{
  "num_hidden_layers": 13,
  "hidden_act": "swiglu",
  "norm_place": "pre",
  "positions": "rope",
  "bias": "none",
  "tie_word_embeddings": true,
  "schedule": "wsd",
  "decay_shape": "linear",
  "final_lr_fraction": 0.0
}
Each number is 200 + 20 x the weight over its row's rms, rounded and kept within 0 to 999. Layers, rows and columns count from 0. The size before them is the row's rms in percent of the matrix's.

# o: layer 10 attention output (transposed), 160x224, rms 0.167, rows 21-25,53-57,85-88,116-120,148-152, columns 0-111
# v: layer 10 attention value, 32x224, rms 0.2, rows 21-25, columns 0-111
o116,096,231,227,210,196,236,204,192,226,186,225,188,166,166,208,200,230,231,221,216,196,176,205,201,224,196,202,178,198,213,197,183,211,164,208,208,248,196,211,217,208,184,200,216,205,185,192,196,211,192,170,209,225,189,209,186,196,189,213,251,168,198,199,183,237,196,208,241,179,205,216,218,210,161,208,194,207,214,191,186,199,201,199,223,204,223,195,207,218,171,179,197,247,194,211,254,184,203,191,223,243,199,217,199,212,194,180,214,209,175,263,197,201
o148,114,217,200,208,211,201,192,169,183,195,194,194,178,207,193,190,209,219,199,205,227,199,197,200,224,194,187,199,173,174,202,225,210,188,219,180,214,193,234,208,183,179,235,197,187,193,217,294,187,192,187,216,209,193,228,228,213,217,209,206,209,202,169,191,207,204,230,233,212,222,208,221,205,181,182,204,216,178,210,240,202,248,208,208,177,203,205,220,191,190,173,224,202,234,195,221,231,167,207,222,204,194,211,233,184,226,175,208,183,197,218,188,207
v21,111,221,222,195,206,221,178,217,216,216,165,188,171,203,206,241,182,171,192,196,191,195,190,241,180,174,207,173,203,176,235,190,186,191,184,215,200,206,190,224,194,220,196,198,165,185,201,223,212,218,150,227,184,176,203,236,204,174,193,190,184,210,177,211,219,240,178,191,206,186,198,226,193,199,176,193,212,178,187,213,179,204,198,237,192,198,201,198,201,176,229,191,204,191,208,191,214,159,216,199,213,192,153,188,179,250,194,227,190,200,196,227,173
o21,097,251,203,165,220,206,198,204,185,195,194,215,206,227,193,204,204,170,221,197,186,189,216,224,198,222,176,200,209,178,223,182,210,198,199,199,217,182,200,206,198,201,177,222,167,170,215,187,206,184,153,196,194,233,184,192,209,220,170,199,190,192,198,223,196,188,169,178,221,168,218,205,195,201,194,176,192,205,211,197,176,220,183,198,228,211,151,194,203,204,190,231,177,178,231,183,204,207,180,198,173,164,196,208,204,165,181,190,233,202,198,204,176
o53,095,213,187,205,219,249,216,203,225,205,182,194,176,208,187,205,184,207,238,230,212,193,212,248,176,206,222,226,212,215,182,225,199,176,192,159,182,200,227,177,181,187,196,225,183,197,177,209,200,197,189,174,185,166,245,198,226,186,194,212,193,201,218,184,212,216,200,183,184,166,220,216,156,192,219,197,180,200,192,162,212,174,207,207,232,167,151,164,182,222,165,241,193,186,171,201,167,205,200,222,157,196,215,216,195,222,187,201,189,249,210,174,168
o85,116,237,189,153,227,209,179,211,202,175,230,185,179,207,201,186,173,188,203,178,199,185,202,213,202,207,177,226,186,186,231,211,194,201,195,199,216,202,188,193,172,196,164,219,187,219,212,189,237,166,202,185,208,196,216,206,213,195,188,194,136,200,178,187,219,187,189,201,239,188,215,244,177,175,193,195,225,202,220,203,198,207,188,194,203,202,164,200,226,194,188,190,221,178,206,189,190,220,187,195,148,199,169,218,191,201,197,184,227,237,195,211,159
o117,096,188,166,181,193,189,213,175,186,209,183,211,229,196,189,216,218,234,214,195,191,168,210,190,224,201,209,193,234,219,178,225,195,196,188,188,204,231,198,241,209,184,220,200,144,207,204,218,195,176,210,214,206,186,199,196,192,189,178,221,217,213,185,195,233,211,239,184,165,221,199,198,184,211,227,206,201,198,200,215,193,188,185,172,228,180,203,202,195,231,222,191,217,194,188,196,160,187,232,179,213,208,164,188,200,209,188,165,215,178,202,186,232
o149,103,211,242,216,201,211,201,171,191,175,195,184,195,175,177,186,198,173,192,195,202,213,162,161,178,138,195,195,165,202,208,175,218,215,177,213,220,191,209,186,234,216,169,168,224,242,205,199,200,222,196,178,226,225,176,202,159,191,192,213,159,204,185,215,214,190,229,180,179,228,180,180,213,189,222,207,196,188,207,211,196,214,183,224,180,186,243,190,178,210,174,191,190,239,202,219,219,169,188,205,218,213,193,203,207,201,215,230,170,138,210,212,188
v22,097,217,202,205,197,154,168,212,195,204,181,193,179,179,172,226,174,210,166,179,213,175,201,209,204,202,153,199,186,165,193,215,206,257,216,206,190,195,175,203,213,205,194,208,179,208,216,182,212,225,192,225,214,195,179,175,234,233,191,185,194,189,194,200,158,165,216,209,199,168,195,197,204,221,170,189,188,190,221,224,208,214,203,208,204,204,233,187,195,220,209,186,192,180,191,198,183,184,234,199,221,208,177,182,171,214,184,206,200,234,226,182,167
o22,097,175,188,191,192,194,200,207,214,176,189,167,176,168,208,219,197,181,197,157,175,196,198,178,173,172,189,199,163,202,181,207,214,163,212,216,228,183,216,201,150,192,200,228,179,184,220,205,196,209,207,170,225,169,173,223,226,183,208,209,166,191,165,216,212,199,172,196,207,220,196,199,224,204,193,195,203,205,220,218,200,214,184,186,193,182,180,209,207,217,201,211,165,168,241,177,231,202,192,163,208,214,177,210,196,178,194,182,178,189,198,215,210
o54,094,234,211,211,221,208,192,202,223,200,212,206,187,230,187,202,223,211,194,188,191,241,221,187,216,197,217,182,165,143,225,188,204,213,203,191,193,157,220,195,186,191,224,205,197,208,164,193,199,193,207,190,204,193,231,189,154,215,246,170,212,220,188,189,181,203,198,202,197,177,179,184,217,164,190,205,206,216,213,188,195,225,216,234,191,193,177,214,205,204,210,200,171,191,191,178,177,208,227,201,208,234,212,189,208,185,209,223,220,168,177,218,199
o86,101,232,220,215,212,198,181,204,246,202,237,196,170,189,233,225,184,202,190,218,199,206,198,187,201,208,192,187,178,195,192,226,233,210,184,196,233,190,197,210,178,157,213,223,175,228,219,184,162,184,205,192,174,197,196,170,215,214,223,223,211,200,211,219,188,167,194,177,207,187,214,198,225,210,219,188,222,217,218,213,172,209,169,172,232,199,226,195,183,212,202,197,171,139,205,206,200,189,230,197,213,190,209,212,193,206,222,226,216,213,189,186,167
o118,106,193,236,200,206,213,188,217,234,226,195,205,210,212,179,193,191,237,224,192,193,182,172,236,194,188,186,179,189,201,250,229,201,233,188,210,196,199,227,191,208,232,192,183,247,184,170,198,212,218,188,205,168,201,197,198,215,199,235,205,236,206,185,184,173,213,205,216,186,198,181,202,210,181,216,218,216,197,181,195,190,189,186,189,196,211,193,202,174,219,190,211,235,206,208,179,190,216,163,231,195,222,201,195,165,203,216,236,206,253,232,218,204
o150,109,199,192,193,165,199,202,207,182,179,182,227,194,203,176,169,185,220,218,232,181,187,197,192,204,190,211,213,190,199,224,239,183,211,204,238,184,213,157,184,209,219,183,220,246,200,168,202,207,188,216,215,223,178,221,194,195,194,170,212,176,200,206,150,208,200,210,199,208,176,201,196,196,214,208,213,154,192,188,224,207,204,211,160,197,226,204,212,201,185,220,197,222,198,211,210,187,189,207,194,183,188,186,186,171,213,155,181,186,207,177,171,165
v23,100,198,230,208,216,191,197,219,204,190,194,205,203,202,200,191,201,199,208,247,214,207,216,196,207,185,179,200,219,165,194,184,164,205,216,183,170,219,210,197,194,187,223,222,202,173,212,172,179,206,208,179,185,188,151,210,178,195,189,215,207,183,196,207,204,235,224,228,140,168,226,172,209,162,209,198,193,188,203,207,219,181,162,228,232,187,198,169,195,230,168,212,195,189,218,200,189,205,180,240,176,228,200,190,217,167,210,199,189,220,191,166,159
o23,096,200,201,241,191,215,202,188,229,170,190,171,228,214,216,208,208,194,212,184,207,211,245,192,172,202,188,201,170,206,184,185,178,211,181,219,160,187,209,212,187,159,176,189,241,196,207,157,221,208,189,146,246,193,201,205,226,222,197,204,202,191,198,193,182,197,226,195,171,189,237,192,214,230,222,200,172,197,233,215,234,205,209,225,169,161,196,203,183,203,189,235,172,180,230,227,190,205,200,202,181,247,198,205,217,186,211,211,169,167,200,225,168
o55,100,200,207,181,215,152,228,164,208,225,207,254,186,222,196,184,204,199,200,203,219,188,200,190,193,194,187,236,217,190,202,213,209,206,182,211,210,203,164,210,208,210,179,209,190,178,211,205,217,217,240,216,209,238,214,192,178,204,213,214,196,201,175,194,220,183,192,210,208,230,204,174,217,192,174,202,216,239,208,168,223,199,234,168,189,163,163,216,215,205,193,179,237,176,194,192,183,183,238,250,229,195,175,162,198,156,182,183,208,183,221,243,222
o87,104,209,198,195,183,237,210,199,192,170,204,172,216,199,228,226,228,184,226,179,179,188,216,209,209,187,162,229,217,196,206,212,198,235,221,178,205,177,225,203,170,201,224,175,215,201,223,157,203,198,205,191,199,216,193,193,199,205,209,214,179,182,207,217,188,217,202,213,179,183,218,188,211,223,221,203,172,193,190,197,220,210,211,219,216,190,182,158,227,226,175,191,195,163,208,208,174,189,195,201,250,249,199,183,213,180,249,183,191,186,207,224,243
o119,105,222,216,218,189,203,210,189,164,187,211,185,194,209,208,240,163,185,199,240,215,172,183,215,176,222,203,208,186,160,184,164,218,226,192,193,218,191,198,203,209,201,172,198,200,187,187,207,173,201,205,224,212,204,206,176,218,198,233,210,202,180,178,205,194,194,204,202,199,203,142,229,205,189,186,223,228,186,178,173,194,176,230,190,201,234,213,207,221,189,188,192,194,220,134,184,190,214,182,192,205,161,200,214,197,230,189,198,200,197,204,192,194
o151,095,203,214,207,201,215,221,222,219,209,172,171,199,202,191,197,183,187,215,168,211,212,217,197,193,196,223,190,214,166,228,190,194,204,194,192,223,224,240,206,191,242,210,179,205,208,223,202,216,178,194,167,205,193,199,246,201,200,205,212,200,198,189,218,211,202,214,192,196,199,225,217,194,223,213,195,200,205,166,217,185,186,180,229,227,200,234,177,183,173,186,240,183,234,215,176,180,233,198,201,161,177,224,219,194,205,225,211,178,183,148,170,176
v24,103,187,191,186,194,235,232,171,180,191,171,226,193,186,190,173,208,223,193,187,169,199,217,199,181,160,224,183,221,216,215,162,170,190,171,185,166,220,206,207,199,177,203,222,178,209,224,206,214,211,141,192,209,177,248,199,209,189,189,214,210,176,184,246,187,173,208,188,217,182,190,174,190,202,185,183,191,189,219,207,193,178,223,196,197,207,206,189,193,239,174,200,216,181,230,191,202,228,190,224,226,182,174,222,178,206,196,196,212,197,196,193,219
o24,088,190,187,200,150,207,205,242,202,178,181,187,185,184,189,173,220,192,199,228,173,212,199,191,211,213,216,164,213,166,196,191,191,185,207,216,198,194,163,193,186,214,196,235,243,175,188,192,218,168,236,188,174,211,203,196,219,185,187,196,189,200,186,233,161,172,221,171,205,208,175,200,220,215,223,184,194,158,217,202,184,231,203,204,225,138,209,246,194,217,215,173,191,206,224,211,208,217,234,195,224,188,190,202,213,160,192,192,184,191,173,166,177
o56,108,204,181,227,240,193,191,192,181,175,220,208,202,219,205,218,170,200,182,238,185,155,170,212,206,211,202,189,193,157,225,206,236,176,199,180,237,188,164,176,217,231,195,186,205,185,182,178,185,172,213,198,194,198,193,197,199,205,219,211,239,184,179,191,160,236,220,189,173,228,187,192,179,178,204,204,191,205,192,213,176,183,182,175,170,224,212,176,205,196,207,216,198,223,165,189,188,232,159,220,194,221,185,246,212,189,184,173,186,226,182,213,222
o88,104,173,172,198,190,257,211,204,232,217,213,201,175,195,186,194,200,191,182,202,202,223,197,161,221,211,209,180,222,204,206,183,183,197,179,204,179,219,225,178,195,191,219,198,201,207,219,201,189,181,167,202,183,219,217,214,170,165,187,208,158,177,199,151,197,144,215,178,222,198,227,208,212,204,173,178,176,204,202,144,186,193,239,220,199,217,188,212,209,219,228,158,196,192,188,167,203,219,206,201,180,214,216,204,189,196,218,202,209,171,179,194,230
o120,097,245,224,189,212,195,201,188,212,224,178,174,179,219,226,204,207,225,199,204,223,184,203,186,213,205,187,199,204,191,181,204,208,193,196,232,197,181,192,211,214,189,157,205,194,207,167,221,162,216,213,177,195,209,190,152,202,218,201,225,141,240,225,222,228,219,234,208,225,157,188,201,193,211,202,225,232,196,187,208,199,214,243,238,175,213,166,197,173,212,208,208,192,176,183,187,235,177,196,195,206,161,204,165,190,206,166,201,190,213,197,201,171
o152,109,189,219,172,201,203,191,206,211,221,213,222,196,184,178,185,214,192,189,182,195,260,168,222,220,180,206,236,189,205,200,204,183,191,202,216,191,177,221,207,210,235,224,185,199,181,170,181,209,223,172,173,219,215,224,190,171,159,165,206,176,218,157,228,204,187,221,162,196,209,211,217,216,228,216,185,214,216,244,181,190,212,227,204,193,200,179,216,189,263,192,187,227,166,213,189,216,229,235,186,202,194,219,217,208,190,220,204,207,176,226,188,179
v25,100,206,229,201,174,205,196,200,226,251,208,224,205,194,182,170,203,205,188,178,199,201,182,179,193,201,197,188,193,257,180,179,187,248,212,167,169,188,178,190,220,176,231,177,200,237,184,206,152,178,229,196,197,203,196,197,210,241,178,172,212,210,195,197,238,175,220,242,209,210,191,243,170,196,167,202,158,187,173,183,192,182,168,212,187,168,198,194,167,216,213,190,186,175,219,213,191,214,234,212,207,202,177,246,228,190,213,208,194,215,220,210,211
o25,107,203,224,208,198,192,195,202,194,192,200,195,223,192,187,198,191,202,200,180,206,207,218,192,191,185,218,199,229,248,199,172,208,226,190,231,213,220,212,208,175,201,162,195,203,208,204,204,163,201,223,203,189,207,182,170,218,213,200,153,127,187,201,179,182,178,219,182,182,202,167,217,195,225,190,207,213,174,180,199,216,213,185,199,217,169,211,177,195,205,214,197,167,188,196,217,200,204,187,183,220,222,182,199,227,153,217,194,169,207,190,196,195
o57,099,227,182,196,179,181,219,209,192,212,216,193,180,178,232,209,202,219,208,206,171,220,187,191,215,222,202,236,186,168,190,216,214,211,204,189,210,221,225,210,211,211,201,211,203,214,200,194,197,218,208,181,207,235,188,189,200,232,206,229,200,199,161,214,233,225,183,216,197,194,197,195,163,193,198,190,219,185,223,230,229,186,196,210,232,218,167,230,216,202,208,206,200,216,187,155,147,174,181,189,190,201,183,167,218,237,190,209,172,224,177,211,182